config = dict(
    d_mlp=2304,
    attn_scale=0.125,
    lr=0.0141,
    doc_mask=True,
)
Each number is 50 + 10 x the weight over its row's rms, rounded and kept within 0 to 99. Layers, rows and columns count from 0. The size before them is the row's rms in percent of the matrix's.

# layer 7 attention key, 896x576, rms 0.0836, rows 809-831, columns 448-511
085:57 24 59 46 41 47 52 41 44 56 52 42 67 51 44 34 32 59 48 49 58 42 34 59 42 65 47 53 29 39 64 46 37 56 57 61 47 54 37 62 38 51 42 47 58 50 39 57 37 50 57 54 57 59 48 43 57 49 46 55 63 58 43 59
114:44 14 64 50 68 44 57 41 53 53 62 50 56 42 47 63 51 61 54 46 55 52 42 49 59 49 32 42 27 25 46 32 19 52 56 52 45 43 68 48 38 39 50 47 47 37 35 63 46 64 52 34 46 32 37 54 63 52 57 67 34 69 45 59
084:60 33 62 64 63 55 52 49 50 70 58 54 60 43 68 60 53 48 46 63 63 52 49 59 36 48 51 59 60 42 58 62 50 49 27 45 53 71 52 54 45 56 37 61 54 53 47 59 56 43 70 58 58 48 46 49 46 71 64 56 31 46 54 55
110:53 59 33 51 60 55 52 45 55 39 56 47 45 46 60 58 67 32 57 58 37 48 58 39 55 45 48 42 64 51 56 42 44 45 45 47 52 55 65 35 57 45 41 49 41 50 49 38 58 60 35 54 55 33 53 60 62 59 43 49 55 46 46 54
105:48 34 57 45 69 56 41 49 45 66 63 46 53 48 62 54 66 51 36 36 44 41 47 48 39 64 54 59 53 54 57 37 37 65 57 64 69 29 41 61 46 46 54 41 47 51 46 56 29 40 58 48 38 57 45 50 68 56 44 46 57 28 41 44
103:56 57 50 59 39 51 51 55 45 34 53 29 49 45 35 52 49 63 51 42 62 49 57 48 62 66 38 49 60 62 60 35 53 59 25 38 53 48 46 51 47 51 48 63 41 39 53 37 54 58 53 40 39 59 23 47 56 47 45 50 46 59 48 52
117:55 51 50 58 51 58 55 58 62 51 65 53 52 50 74 31 52 53 55 37 45 55 42 50 48 26 44 39 43 48 56 58 54 48 55 66 63 67 32 33 51 50 49 54 59 43 53 58 44 56 37 34 54 51 49 45 60 49 35 51 60 49 62 43
105:31 43 61 32 44 49 38 65 37 56 48 56 54 49 56 51 23 30 58 59 46 58 56 47 38 61 71 49 67 48 61 55 54 61 56 50 61 61 46 66 46 36 60 43 53 55 43 43 45 47 27 55 60 44 46 47 57 51 51 49 42 36 54 61
102:69 43 58 44 54 52 51 33 43 53 67 42 52 37 64 30 58 41 46 40 36 66 51 54 61 57 41 57 46 61 57 41 57 57 34 63 30 54 25 54 58 44 55 60 63 65 58 46 51 52 54 44 57 56 57 50 55 37 58 44 68 51 45 31
108:53 63 57 64 62 43 47 63 50 50 49 52 32 48 47 35 44 65 51 41 61 67 58 57 42 49 56 37 63 53 66 49 60 66 36 50 60 35 48 59 68 43 49 60 65 47 49 53 44 57 53 58 62 49 58 54 44 45 52 41 63 57 47 49
109:41 74 46 46 61 43 41 55 73 42 52 49 37 39 26 57 37 41 58 57 39 41 58 47 61 34 57 52 43 58 60 58 47 42 61 56 30 18 63 48 55 56 43 43 50 49 64 48 60 37 29 46 71 54 52 51 58 39 45 61 32 48 42 57
110:58 50 48 60 51 42 58 58 41 59 68 37 46 47 46 49 48 41 48 50 62 46 64 45 59 39 56 57 41 47 54 61 55 47 51 52 47 45 51 46 42 54 66 48 58 63 37 66 55 47 47 35 56 51 52 50 68 48 52 50 61 72 31 62
109:52 64 46 48 48 38 35 59 42 60 54 59 50 55 34 46 70 61 49 43 59 56 47 49 58 66 62 41 62 53 54 58 49 41 57 25 49 63 46 46 41 39 57 51 48 38 38 51 59 47 60 37 41 44 44 46 59 49 41 49 50 40 40 53
110:53 28 51 48 45 55 42 41 42 45 49 63 43 68 51 53 52 47 35 53 60 55 59 70 52 44 55 52 36 35 61 34 44 54 59 71 61 48 53 52 28 61 50 49 50 49 62 42 38 46 61 55 66 48 47 37 44 36 43 56 48 42 57 42
104:36 73 40 50 35 42 46 54 50 57 53 46 41 60 37 60 59 51 57 52 44 54 56 54 56 73 48 50 44 69 44 41 52 48 41 49 41 35 53 57 60 50 36 53 48 39 50 58 47 31 39 68 44 56 62 50 58 42 44 62 33 65 47 52
111:53 40 43 59 51 48 57 53 57 39 33 46 47 49 63 42 40 47 47 54 48 46 44 64 26 37 47 50 69 54 72 59 63 56 38 42 51 33 53 36 51 43 47 61 50 45 40 52 56 51 33 39 36 57 75 42 59 55 50 60 46 55 41 31
106:41 70 59 33 44 54 33 66 55 57 47 51 46 61 64 59 43 69 58 37 45 64 33 43 64 43 39 47 82 56 58 31 46 59 50 42 52 33 39 45 64 60 36 56 47 62 50 50 54 39 50 45 34 61 36 39 62 46 46 38 58 55 57 39
108:57 67 43 44 70 43 34 53 46 54 38 43 42 50 65 53 66 54 27 78 46 49 53 49 69 34 45 53 53 37 45 46 56 51 41 52 51 65 42 40 59 54 47 43 39 42 45 62 58 51 53 60 62 33 57 55 40 61 57 31 53 45 54 61
115:46 48 49 37 63 56 47 64 39 47 48 42 51 63 49 44 47 63 59 33 54 46 48 51 53 48 44 61 34 56 63 50 49 45 48 55 47 37 56 36 61 56 62 49 55 46 47 56 49 63 52 42 49 59 46 54 35 45 37 52 34 62 73 54
114:56 35 52 40 45 48 57 30 45 46 41 73 27 53 81 37 63 60 63 55 48 50 50 52 42 39 54 49 59 37 50 50 54 50 46 71 54 43 37 41 55 54 45 47 66 50 51 52 56 47 25 37 40 37 61 36 41 61 57 43 65 32 55 54
106:41 41 52 49 49 45 52 47 66 50 54 39 41 37 46 59 45 61 53 56 53 60 47 52 42 68 55 42 73 59 37 43 53 58 57 43 44 53 66 53 51 44 50 49 49 44 66 41 55 34 55 61 37 53 48 45 27 52 39 50 52 52 59 55
113:45 54 59 45 49 37 54 38 39 52 34 55 36 54 54 47 47 57 54 51 50 48 50 70 35 53 48 44 61 68 51 47 42 64 42 60 35 44 42 52 32 66 49 61 51 48 48 62 46 60 20 59 48 46 53 42 56 60 36 64 50 41 47 58
109:55 29 53 55 54 51 47 45 51 36 40 45 68 47 48 45 40 67 38 46 57 45 54 37 46 57 46 41 52 76 52 52 41 51 47 58 58 52 56 49 19 44 58 43 55 57 62 61 55 47 35 48 51 46 55 54 65 61 49 46 70 49 51 39
# layer 7 attention query, 896x576, rms 0.079, rows 810-831, columns 448-511
102:46 69 50 55 43 49 60 34 26 43 58 55 57 55 62 43 67 51 59 57 54 58 46 54 45 61 42 57 55 70 44 46 35 56 53 38 43 46 49 53 68 48 51 50 73 60 47 43 46 67 51 55 37 49 64 50 39 38 45 46 63 46 57 43
105:36 40 28 42 53 43 38 55 56 32 57 59 30 53 50 66 36 24 50 54 47 50 41 46 53 50 61 39 47 39 52 56 52 58 46 52 40 53 57 40 57 47 53 44 41 49 52 59 31 44 47 54 46 63 41 44 56 48 46 59 29 48 32 55
106:40 53 57 59 48 51 45 50 37 55 54 43 54 35 43 41 50 36 38 58 49 68 46 16 46 40 46 63 42 53 42 32 64 56 48 46 48 46 46 27 58 32 66 66 51 45 26 44 56 53 50 68 51 47 48 58 53 60 62 51 65 70 41 52
102:74 51 60 34 46 27 52 57 51 63 38 44 62 45 50 33 47 66 37 56 51 64 47 45 72 63 47 43 58 40 49 50 35 39 54 43 47 55 50 45 50 43 47 53 41 43 52 63 59 50 40 50 56 54 46 63 65 48 38 76 55 49 44 58
107:66 64 32 57 43 39 54 50 49 57 63 56 54 44 50 42 54 32 58 61 59 48 40 50 49 32 26 55 54 48 49 63 39 42 54 70 70 50 27 46 52 36 55 63 56 73 65 40 54 48 48 65 56 60 41 55 43 38 77 51 40 45 43 66
114:64 70 48 59 55 38 46 39 39 29 55 47 44 57 32 44 35 72 56 56 34 43 63 51 44 51 38 44 66 60 68 57 37 51 47 42 46 68 58 52 40 46 54 49 58 47 50 48 76 64 69 57 40 49 56 53 52 48 43 33 59 57 61 62
101:48 63 36 57 54 58 45 42 45 60 38 45 65 48 54 57 53 29 52 53 48 42 39 51 35 53 43 52 49 41 52 42 50 57 57 47 42 46 55 46 50 39 58 44 43 56 46 58 55 49 46 53 38 70 52 71 36 51 46 74 66 51 40 49
102:47 55 60 60 60 51 69 49 62 43 53 45 58 27 49 61 52 60 51 44 74 54 65 43 44 52 54 35 50 42 39 48 38 59 59 51 52 51 63 49 46 57 59 41 61 38 74 47 70 64 48 51 53 38 51 47 49 55 39 28 51 53 45 52
103:54 53 61 63 32 43 49 45 51 53 55 56 38 41 64 43 49 42 58 57 67 58 29 59 67 50 47 56 58 20 44 60 71 41 49 47 76 70 56 65 44 54 55 61 52 38 51 37 36 48 47 56 48 49 55 40 85 43 56 35 35 39 50 45
105:47 58 40 54 56 59 47 28 57 43 34 51 32 55 52 53 50 49 47 63 54 56 35 46 38 54 55 45 41 36 62 28 42 66 61 70 48 56 45 52 58 49 57 45 37 39 37 46 18 59 45 40 55 48 40 52 55 50 46 48 45 45 43 51
107:50 50 58 55 60 53 61 60 58 49 46 38 71 44 62 45 46 53 48 53 49 32 63 43 38 54 57 46 62 38 50 49 43 44 63 50 57 34 60 54 48 39 46 70 59 40 36 47 38 32 45 45 53 49 47 67 44 29 54 54 39 66 63 59
103:64 42 51 45 57 52 47 46 46 45 42 53 51 46 37 58 63 31 52 50 69 51 61 38 49 47 39 59 45 54 57 51 54 39 42 38 59 41 37 42 37 42 44 49 53 53 47 60 50 35 43 28 43 42 46 51 46 63 57 55 57 40 51 47
113:53 36 49 48 63 50 45 47 61 32 42 50 31 64 49 63 51 66 49 60 58 54 52 37 47 62 72 47 38 61 54 53 64 50 39 42 63 61 43 48 33 49 70 39 22 69 42 58 58 34 57 39 46 39 52 57 51 45 67 42 43 39 44 44
100:51 52 32 49 57 53 52 41 37 65 56 44 51 26 56 56 39 35 46 53 58 60 45 62 62 41 37 60 46 58 47 50 56 42 64 41 54 50 50 39 51 66 46 49 44 45 46 49 46 58 50 57 59 63 36 44 47 61 59 44 37 36 47 48
106:56 41 52 54 51 49 67 51 47 45 49 56 56 55 41 51 60 58 56 60 57 41 44 49 53 45 44 68 68 37 57 42 63 30 57 31 57 50 51 46 70 56 50 62 62 72 40 44 55 53 39 63 47 75 44 42 58 47 58 58 54 61 69 49
111:37 53 60 50 60 41 48 48 49 63 47 52 56 65 36 47 35 47 51 64 42 51 48 49 63 44 55 43 60 40 42 51 69 36 46 49 47 46 54 38 63 62 43 58 39 57 45 42 54 50 53 71 47 46 67 63 37 48 40 59 52 55 36 59
104:53 76 46 59 73 54 55 50 47 54 57 45 39 65 68 37 40 60 37 47 45 45 44 63 49 49 67 58 56 34 56 48 54 60 36 57 32 63 57 41 54 63 52 66 46 51 47 60 53 45 53 37 54 58 38 51 33 52 44 38 52 55 40 60
107:32 30 52 47 47 56 53 47 37 44 42 57 54 62 47 60 55 37 63 54 67 53 47 49 38 56 48 36 39 43 51 48 35 49 36 48 51 39 50 45 42 43 45 38 66 50 63 50 72 60 53 50 40 52 62 62 48 57 50 45 60 69 44 59
107:49 47 57 30 55 46 46 37 60 45 64 44 44 36 42 52 39 34 46 67 36 50 52 45 48 49 60 56 70 44 50 44 40 51 42 32 43 68 59 31 57 47 50 60 41 59 60 36 45 47 47 36 60 48 52 50 39 54 48 39 54 59 55 43
106:46 45 29 44 53 52 53 34 48 58 48 54 35 43 25 57 47 49 65 34 43 58 53 58 47 39 44 60 60 41 71 47 72 47 49 45 39 56 58 35 27 71 48 51 61 46 43 56 51 47 48 55 57 58 47 70 34 52 56 55 60 36 50 63
105:48 52 56 50 41 33 37 62 66 50 49 49 50 29 43 44 50 47 59 46 41 45 50 34 46 62 41 54 70 31 56 52 41 59 41 41 43 23 44 54 65 49 55 53 52 61 61 45 27 60 36 58 55 58 52 71 47 47 49 65 41 49 57 43
104:46 66 43 47 34 44 69 54 57 58 56 46 63 56 40 41 48 60 46 38 48 68 48 31 52 39 38 43 55 33 51 44 75 44 28 54 44 64 54 43 53 78 48 54 64 68 36 48 51 55 38 40 52 40 54 39 41 52 48 37 64 43 48 41
# layer 7 attention value, 896x576, rms 0.0956, rows 768-799, columns 448-511
095:27 52 51 32 50 49 44 46 39 47 62 44 60 58 56 56 59 59 57 65 50 47 43 59 62 56 66 40 56 61 37 53 45 42 61 55 51 44 62 58 58 52 58 53 40 56 39 59 46 51 47 33 41 54 49 46 28 39 65 56 41 46 79 58
093:25 63 56 50 46 33 41 55 51 55 49 60 48 82 53 41 43 50 48 47 47 64 35 61 41 51 37 44 43 35 59 51 56 49 28 51 54 44 53 48 62 29 40 69 51 36 36 51 28 36 44 33 45 59 71 42 48 61 52 45 55 61 64 44
092:65 41 40 50 49 42 40 36 31 57 45 33 43 63 60 40 48 53 37 28 39 57 53 60 54 46 63 64 41 45 50 57 34 53 41 55 37 58 74 33 50 26 24 49 21 49 62 37 49 50 52 55 47 32 51 43 32 55 53 51 42 48 46 36
086:39 62 51 50 45 73 48 53 24 75 48 67 51 39 44 51 50 52 35 35 59 60 53 67 57 46 42 49 67 50 49 48 33 55 45 43 51 31 49 56 53 58 36 61 57 44 59 65 49 40 54 58 52 55 51 49 39 48 30 49 61 49 44 46
094:29 38 59 62 43 41 53 42 56 58 58 38 45 68 52 23 45 41 55 59 38 71 50 46 59 50 54 58 49 52 60 55 64 52 45 49 39 48 55 55 56 58 39 58 45 38 49 46 46 41 52 41 51 56 46 41 45 53 54 64 56 57 48 57
093:59 52 50 47 33 59 53 48 63 82 40 35 39 56 59 61 50 65 46 55 53 48 61 42 54 48 59 68 59 39 76 56 40 41 25 54 44 59 59 42 35 70 52 67 56 45 67 35 49 42 58 49 50 56 40 55 42 76 59 62 51 49 57 36
092:38 54 52 54 63 59 48 48 60 48 52 57 63 54 42 60 52 48 46 61 49 47 35 61 69 42 45 54 46 50 51 48 65 53 45 56 35 45 54 30 48 43 40 61 63 47 36 43 57 57 45 40 50 43 54 33 36 55 38 25 63 46 51 71
096:63 48 46 40 51 51 51 52 43 50 22 48 70 45 59 52 32 28 38 32 61 61 45 22 40 36 46 33 61 57 44 76 36 39 42 59 45 61 36 68 53 52 53 47 36 76 42 56 55 56 47 46 59 38 58 56 47 32 63 48 51 54 55 44
093:47 49 43 66 55 66 52 40 57 36 40 59 40 38 54 28 53 44 49 37 51 44 36 64 59 58 50 35 52 53 47 41 48 58 60 54 49 48 67 64 51 68 54 70 37 79 23 49 44 50 50 49 57 44 53 48 41 52 42 57 48 48 42 60
090:41 46 73 40 61 44 51 47 63 47 26 53 60 56 68 62 46 70 59 36 35 51 50 60 46 46 43 49 54 48 40 58 53 41 32 47 61 41 47 73 48 50 50 56 54 31 55 45 58 35 52 62 47 57 52 52 33 31 58 57 46 37 55 37
092:34 48 50 51 49 58 53 75 28 55 50 51 38 41 53 42 52 51 41 43 50 42 38 42 32 45 53 44 57 48 57 50 63 51 69 54 46 48 73 54 48 46 63 49 45 38 38 46 31 48 52 35 55 66 30 50 53 35 34 47 52 49 44 45
102:53 43 47 33 50 67 61 42 49 65 54 46 54 42 38 71 49 66 36 47 51 27 50 54 64 43 46 54 52 56 42 31 47 70 41 45 54 50 51 52 48 44 31 55 55 45 54 63 55 42 49 57 45 38 56 46 61 56 41 75 53 42 25 39
094:57 59 55 60 57 41 62 37 41 50 48 68 52 35 66 61 63 51 43 59 46 49 51 48 55 50 51 31 51 44 41 68 28 44 51 50 51 51 41 46 41 57 40 53 47 47 36 44 47 59 45 47 50 46 41 48 55 58 49 53 46 39 83 41
088:40 49 52 41 50 58 42 51 65 64 36 44 39 39 45 43 57 45 41 44 45 29 28 72 39 49 58 58 55 48 37 36 53 55 57 41 59 71 42 53 49 39 36 30 46 46 61 47 33 21 49 58 49 55 51 49 45 55 50 57 43 61 73 52
094:33 41 51 48 40 55 44 64 52 36 41 59 36 42 58 54 53 51 24 44 65 53 39 55 49 48 61 48 52 45 71 55 72 45 43 62 66 46 48 46 46 63 60 48 57 50 54 64 57 57 53 41 48 53 67 49 29 38 32 53 56 51 68 28
095:47 33 37 29 39 36 44 51 34 40 31 47 45 47 55 63 53 55 37 48 47 70 45 48 73 47 78 63 56 51 47 51 75 40 39 57 47 48 46 39 40 48 63 34 44 35 63 42 48 41 51 53 45 50 51 54 58 48 44 62 59 43 51 43
098:53 47 48 47 42 63 49 48 29 49 50 55 41 54 59 54 45 47 37 44 57 59 57 40 66 40 90 67 47 50 46 64 67 46 49 53 38 49 51 47 36 47 72 73 45 33 35 62 29 47 57 43 50 57 57 45 64 63 45 61 53 47 41 58
093:62 27 59 51 55 69 56 38 52 56 62 53 45 62 46 55 49 39 55 67 50 33 69 59 58 43 76 49 54 69 45 56 42 53 58 52 58 39 53 41 41 52 47 51 37 64 58 48 29 20 48 63 46 48 41 51 52 47 56 55 43 58 59 58
095:31 49 45 59 40 29 48 65 43 60 46 55 31 27 34 46 45 36 53 44 44 42 53 53 43 42 48 58 46 45 51 46 62 56 39 49 45 41 58 56 33 60 60 27 58 38 57 55 59 36 52 62 55 31 65 51 59 57 50 64 57 43 56 46
090:37 54 58 88 45 53 49 38 40 42 56 28 62 43 58 50 50 63 51 43 47 40 43 53 58 52 46 47 62 65 63 55 31 70 63 43 54 54 41 48 59 45 69 37 60 60 20 51 54 43 50 56 49 68 37 43 66 46 71 43 45 63 37 63
093:63 54 53 43 37 42 54 51 58 65 65 62 42 63 54 38 51 39 59 59 49 49 44 42 60 47 47 49 47 50 50 68 54 58 58 46 49 47 59 53 51 34 46 30 32 52 57 63 64 39 54 66 62 58 36 39 65 41 30 60 56 63 50 47
089:53 51 41 66 51 65 57 64 56 57 58 58 46 61 54 32 51 65 46 54 42 55 70 61 53 54 58 48 54 42 44 35 44 49 60 46 45 46 75 27 50 58 40 35 37 64 47 56 71 47 49 27 55 40 50 49 55 60 42 70 52 59 49 58
094:60 47 64 66 40 46 56 58 45 58 73 51 80 44 43 47 51 61 49 59 56 52 53 46 42 54 33 45 52 54 61 45 58 48 54 41 52 37 33 47 58 51 64 69 78 47 47 54 50 57 49 30 49 47 53 64 58 54 53 51 58 47 44 48
091:54 53 58 56 47 53 49 43 65 66 65 60 54 52 44 39 58 44 39 39 46 37 51 45 40 50 66 67 41 52 56 60 39 40 42 49 56 45 50 50 53 60 42 41 49 48 56 46 67 47 40 45 50 48 65 38 48 51 56 29 53 30 40 50
101:18 47 61 52 55 38 51 58 44 53 57 53 53 51 65 56 51 59 38 40 55 55 57 35 52 44 65 47 60 51 55 52 35 46 54 59 49 43 48 58 44 45 62 44 26 57 51 60 36 43 51 37 42 74 65 51 50 56 60 67 64 44 43 39
091:30 43 47 42 45 65 58 61 67 42 25 47 49 30 31 44 45 41 60 55 49 40 38 66 56 47 59 47 59 40 49 56 66 46 42 40 50 52 46 47 51 31 29 48 49 36 44 40 40 42 47 57 47 59 62 43 42 43 54 49 48 45 43 46
094:60 57 46 49 64 40 50 26 59 45 48 41 25 57 36 45 50 40 60 60 46 62 61 56 58 53 32 53 41 17 39 22 43 38 45 47 41 59 71 56 44 28 39 45 46 37 59 51 48 56 48 46 48 55 49 45 62 47 37 47 41 56 46 56
088:34 58 42 39 61 48 47 55 58 28 35 65 69 60 55 65 40 38 34 34 52 51 57 47 70 49 78 53 36 30 32 45 52 33 53 59 55 65 66 67 62 41 56 45 68 50 50 39 57 71 51 39 50 45 46 65 54 34 52 43 54 47 25 51
092:50 48 55 73 38 55 51 63 46 36 62 40 47 53 77 34 53 61 55 32 54 46 24 36 44 44 41 35 46 57 49 46 59 46 52 48 62 51 86 63 46 43 61 46 48 52 53 41 58 48 48 53 50 51 64 45 48 41 65 40 59 34 59 57
087:41 47 72 41 52 32 52 60 53 47 54 26 54 57 57 32 54 46 48 47 36 57 56 43 45 48 42 24 55 46 47 59 60 66 71 42 42 49 71 51 42 65 65 55 54 73 51 42 51 67 53 31 48 42 40 59 61 50 47 69 46 36 61 48
094:64 51 44 54 60 54 41 57 46 59 58 51 47 50 54 37 46 52 55 59 52 34 78 47 40 39 41 33 47 52 36 29 47 49 52 48 40 59 61 35 49 59 21 61 59 40 46 58 51 67 49 44 55 59 43 46 63 64 61 56 56 71 61 49
092:63 49 29 57 51 40 54 53 41 59 82 47 51 57 50 45 38 61 56 33 57 54 56 44 51 60 57 36 42 52 56 33 42 63 53 55 57 37 53 56 51 68 47 48 67 48 36 58 46 61 48 39 44 38 54 59 34 32 51 66 47 54 49 36
# layer 7 attention output (transposed), 896x576, rms 0.114, rows 768-799, columns 448-511
091:51 58 54 36 52 63 56 55 49 50 55 41 50 48 48 63 59 54 39 39 51 48 31 56 57 51 56 42 53 49 53 46 63 67 62 41 46 28 64 55 68 52 38 52 47 61 51 45 57 52 55 62 53 45 47 40 52 36 48 55 51 67 52 37
078:51 58 46 53 50 39 44 38 45 60 49 43 52 32 46 54 33 51 65 54 57 60 45 56 42 50 40 59 52 55 56 52 63 52 36 48 52 47 59 52 58 25 52 50 51 51 49 45 41 52 51 66 45 64 39 62 47 37 47 44 46 40 63 37
092:54 51 59 48 42 52 62 46 57 47 31 30 39 45 50 39 49 40 55 57 33 50 61 57 41 46 46 56 58 43 49 44 40 58 34 39 53 38 51 52 34 51 32 47 62 44 49 46 66 53 32 49 56 47 40 62 58 50 66 58 42 53 46 42
093:41 46 56 50 45 58 54 61 46 40 54 39 56 58 55 71 61 41 33 57 51 54 57 56 41 29 46 43 55 51 41 39 32 67 54 43 49 40 39 39 61 37 45 53 60 62 62 61 59 59 53 37 62 69 34 48 52 52 53 34 49 62 46 55
088:32 34 69 48 47 50 63 50 40 40 37 41 42 45 53 48 33 55 64 41 51 64 38 39 59 57 62 58 48 66 54 42 55 40 52 37 34 41 45 57 61 44 35 51 32 28 78 46 57 44 41 62 47 52 60 51 37 43 58 40 62 42 52 33
081:42 65 58 52 35 57 35 49 58 61 42 57 41 51 60 58 61 56 52 64 42 37 48 58 45 56 40 69 42 58 39 45 46 42 36 49 61 67 46 45 45 73 58 60 54 49 55 48 54 54 26 50 71 50 47 38 52 61 29 45 42 37 47 66
088:39 52 56 56 57 40 47 59 40 58 53 54 55 59 46 39 56 41 40 61 45 51 25 54 55 49 53 56 58 69 45 66 44 52 49 76 44 57 47 52 62 51 53 48 52 40 59 44 58 51 55 70 49 47 52 57 43 52 54 32 50 29 56 67
090:52 49 49 55 60 48 46 45 48 70 32 64 58 53 52 31 57 63 45 50 56 60 76 55 36 44 53 55 55 36 52 54 56 41 58 53 56 38 30 44 35 54 52 26 53 39 58 54 53 40 54 26 45 57 49 56 69 69 51 42 41 39 45 56
092:49 48 52 43 41 38 57 55 58 58 29 49 29 49 59 50 30 46 34 37 66 26 53 55 35 62 49 53 54 57 60 52 39 49 41 47 53 74 58 54 33 49 44 40 35 56 54 51 60 56 48 57 45 61 51 61 47 42 52 49 47 34 61 39
089:30 34 58 48 49 64 37 59 47 55 40 55 41 55 62 52 53 51 55 35 42 58 59 56 75 40 46 40 62 53 43 44 39 47 64 50 52 44 56 45 48 61 40 54 53 60 43 50 38 50 54 70 37 61 55 56 44 57 48 41 41 65 66 74
091:41 51 41 41 44 30 41 50 49 58 49 54 31 39 56 46 46 51 44 46 56 50 60 54 50 39 47 41 61 48 51 64 50 40 38 29 38 57 59 52 41 56 55 53 56 43 29 35 39 51 69 51 32 44 40 56 68 57 44 66 41 52 46 41
094:40 51 56 42 49 48 59 41 51 50 55 40 49 55 57 76 56 58 46 64 50 63 60 46 44 49 42 35 60 70 56 52 48 54 56 48 51 44 58 31 57 46 53 33 34 53 63 48 44 39 55 40 51 41 44 45 81 57 43 44 39 23 40 61
085:59 62 64 47 31 49 38 63 56 29 49 66 53 49 37 63 48 41 51 58 47 24 20 59 45 64 48 47 52 55 66 36 44 52 56 53 36 41 51 36 43 45 58 31 54 44 41 41 44 42 50 54 71 36 44 50 48 63 66 41 46 48 71 48
088:45 52 41 51 45 40 53 52 60 51 50 46 53 40 76 64 61 54 49 54 28 59 30 47 56 45 53 51 44 71 69 45 44 43 43 35 54 50 42 63 50 43 35 49 54 53 35 50 43 50 65 57 41 55 55 49 60 31 49 51 58 63 64 50
086:39 39 43 32 42 39 46 55 51 40 36 39 51 26 58 50 37 45 56 39 47 62 50 66 43 43 38 46 64 37 51 36 43 47 54 68 61 50 51 52 42 50 44 47 47 54 45 68 42 45 55 49 63 34 63 50 65 45 49 46 41 53 68 43
098:52 36 49 61 48 52 53 28 40 50 24 54 55 37 42 54 42 63 30 36 49 54 46 39 69 52 74 57 45 51 41 49 57 30 37 45 35 44 50 56 43 50 57 42 58 43 57 61 35 57 27 62 37 56 46 66 54 48 39 49 42 66 55 32
091:42 35 47 50 44 44 60 54 50 45 46 42 58 56 68 31 51 66 54 29 58 38 59 45 43 62 41 54 67 42 28 51 51 64 52 40 38 38 53 58 47 41 52 60 61 54 31 55 38 55 40 52 50 43 57 30 61 56 44 47 33 34 36 58
089:57 50 67 33 58 59 52 44 70 54 49 51 46 52 63 61 71 51 45 59 54 42 58 29 59 42 75 53 48 49 49 26 48 38 55 33 58 40 26 41 49 53 63 26 48 57 45 42 46 45 59 51 53 46 59 66 39 45 45 50 55 66 58 39
092:51 46 55 64 42 40 47 53 65 65 62 48 36 42 68 47 52 55 47 52 37 52 40 51 43 56 50 49 46 39 58 52 48 23 42 36 41 53 49 50 58 53 48 37 47 54 61 60 57 41 39 48 51 42 69 42 56 49 64 51 49 46 73 31
092:64 70 48 45 49 74 57 56 42 40 46 59 54 57 43 33 56 45 42 50 51 51 28 45 45 65 34 58 55 34 51 47 64 49 41 77 69 57 56 51 47 56 54 51 59 56 39 46 27 48 41 36 59 53 45 39 61 61 69 45 68 62 34 48
093:42 64 58 55 68 49 54 45 41 44 34 54 50 63 74 49 51 52 52 76 49 56 70 51 51 35 50 41 37 52 59 61 48 50 61 49 60 70 49 68 52 47 60 51 32 68 47 41 54 46 46 62 56 38 46 40 38 44 32 61 47 60 50 33
084:46 55 63 70 55 46 51 77 51 46 49 59 65 61 60 57 66 29 51 59 59 55 52 61 45 65 73 36 58 55 50 57 38 25 51 62 58 53 68 57 52 52 46 47 48 58 45 41 44 70 40 45 47 56 66 59 60 60 39 46 58 45 51 60
089:60 65 42 62 51 48 68 58 68 61 51 65 57 44 46 45 55 53 46 69 53 56 56 37 52 70 51 58 56 44 62 47 63 49 45 55 57 46 44 46 50 59 58 53 52 42 46 39 35 63 59 51 56 47 51 42 59 45 69 48 64 64 45 53
088:63 51 56 44 61 45 22 47 40 61 50 45 48 43 46 41 65 56 48 63 51 40 52 48 33 34 67 66 44 68 56 50 66 52 43 69 70 65 44 69 42 48 53 50 69 48 58 47 53 44 37 41 58 40 58 37 41 46 36 43 38 24 46 72
084:36 50 50 61 57 20 49 39 64 31 58 56 49 29 65 47 50 53 54 32 50 69 59 50 46 62 57 53 58 42 56 40 57 54 41 44 46 44 52 42 53 52 52 60 46 54 51 62 46 53 42 60 42 49 44 63 55 37 41 49 52 16 57 42
092:28 64 53 46 61 59 58 41 47 52 46 52 43 51 37 63 58 45 62 66 38 59 64 43 57 36 43 50 63 59 53 39 55 53 56 41 33 58 47 32 65 49 68 45 37 49 60 56 53 40 69 52 36 65 44 58 51 46 60 46 46 37 58 58
087:57 55 64 52 68 30 29 59 64 50 52 54 47 54 41 71 41 50 48 59 51 50 56 45 61 44 62 54 67 39 39 43 38 35 51 32 46 47 42 49 54 36 48 56 51 47 59 40 51 35 44 53 49 49 49 61 39 43 38 37 54 69 42 60
095:60 32 33 31 33 33 56 74 65 42 27 46 45 50 59 58 27 56 62 37 44 64 53 49 40 55 55 53 36 35 41 57 44 34 67 61 48 50 61 43 67 63 47 42 56 41 53 53 30 60 44 45 66 49 62 56 55 58 55 34 56 53 41 60
088:51 39 50 62 51 44 47 49 35 50 65 57 59 59 62 45 55 52 54 52 45 34 59 55 51 55 47 62 67 58 29 40 53 63 53 68 56 41 60 49 51 51 30 59 48 58 40 54 43 38 46 54 40 61 48 47 70 38 46 50 50 62 40 57
089:64 51 64 68 50 52 62 52 38 49 63 34 52 43 40 28 59 73 56 50 49 38 58 21 42 65 51 43 57 45 30 60 52 41 56 39 45 50 77 51 47 70 75 49 50 56 54 58 68 34 38 43 57 64 35 72 51 45 56 78 59 51 65 52
084:40 51 47 63 47 50 56 54 23 34 52 50 42 53 54 53 47 58 50 51 52 53 58 51 58 40 69 50 41 69 56 38 56 55 47 47 30 65 54 41 32 60 46 52 41 43 60 46 66 61 54 45 60 42 55 50 55 60 40 55 50 65 51 32
093:59 46 46 63 52 36 52 44 60 47 77 46 33 70 56 50 37 52 51 37 51 56 55 38 43 32 65 54 69 43 53 49 43 60 43 54 42 30 44 62 56 62 47 61 61 43 32 55 52 41 53 51 56 50 62 54 56 40 51 44 51 45 65 48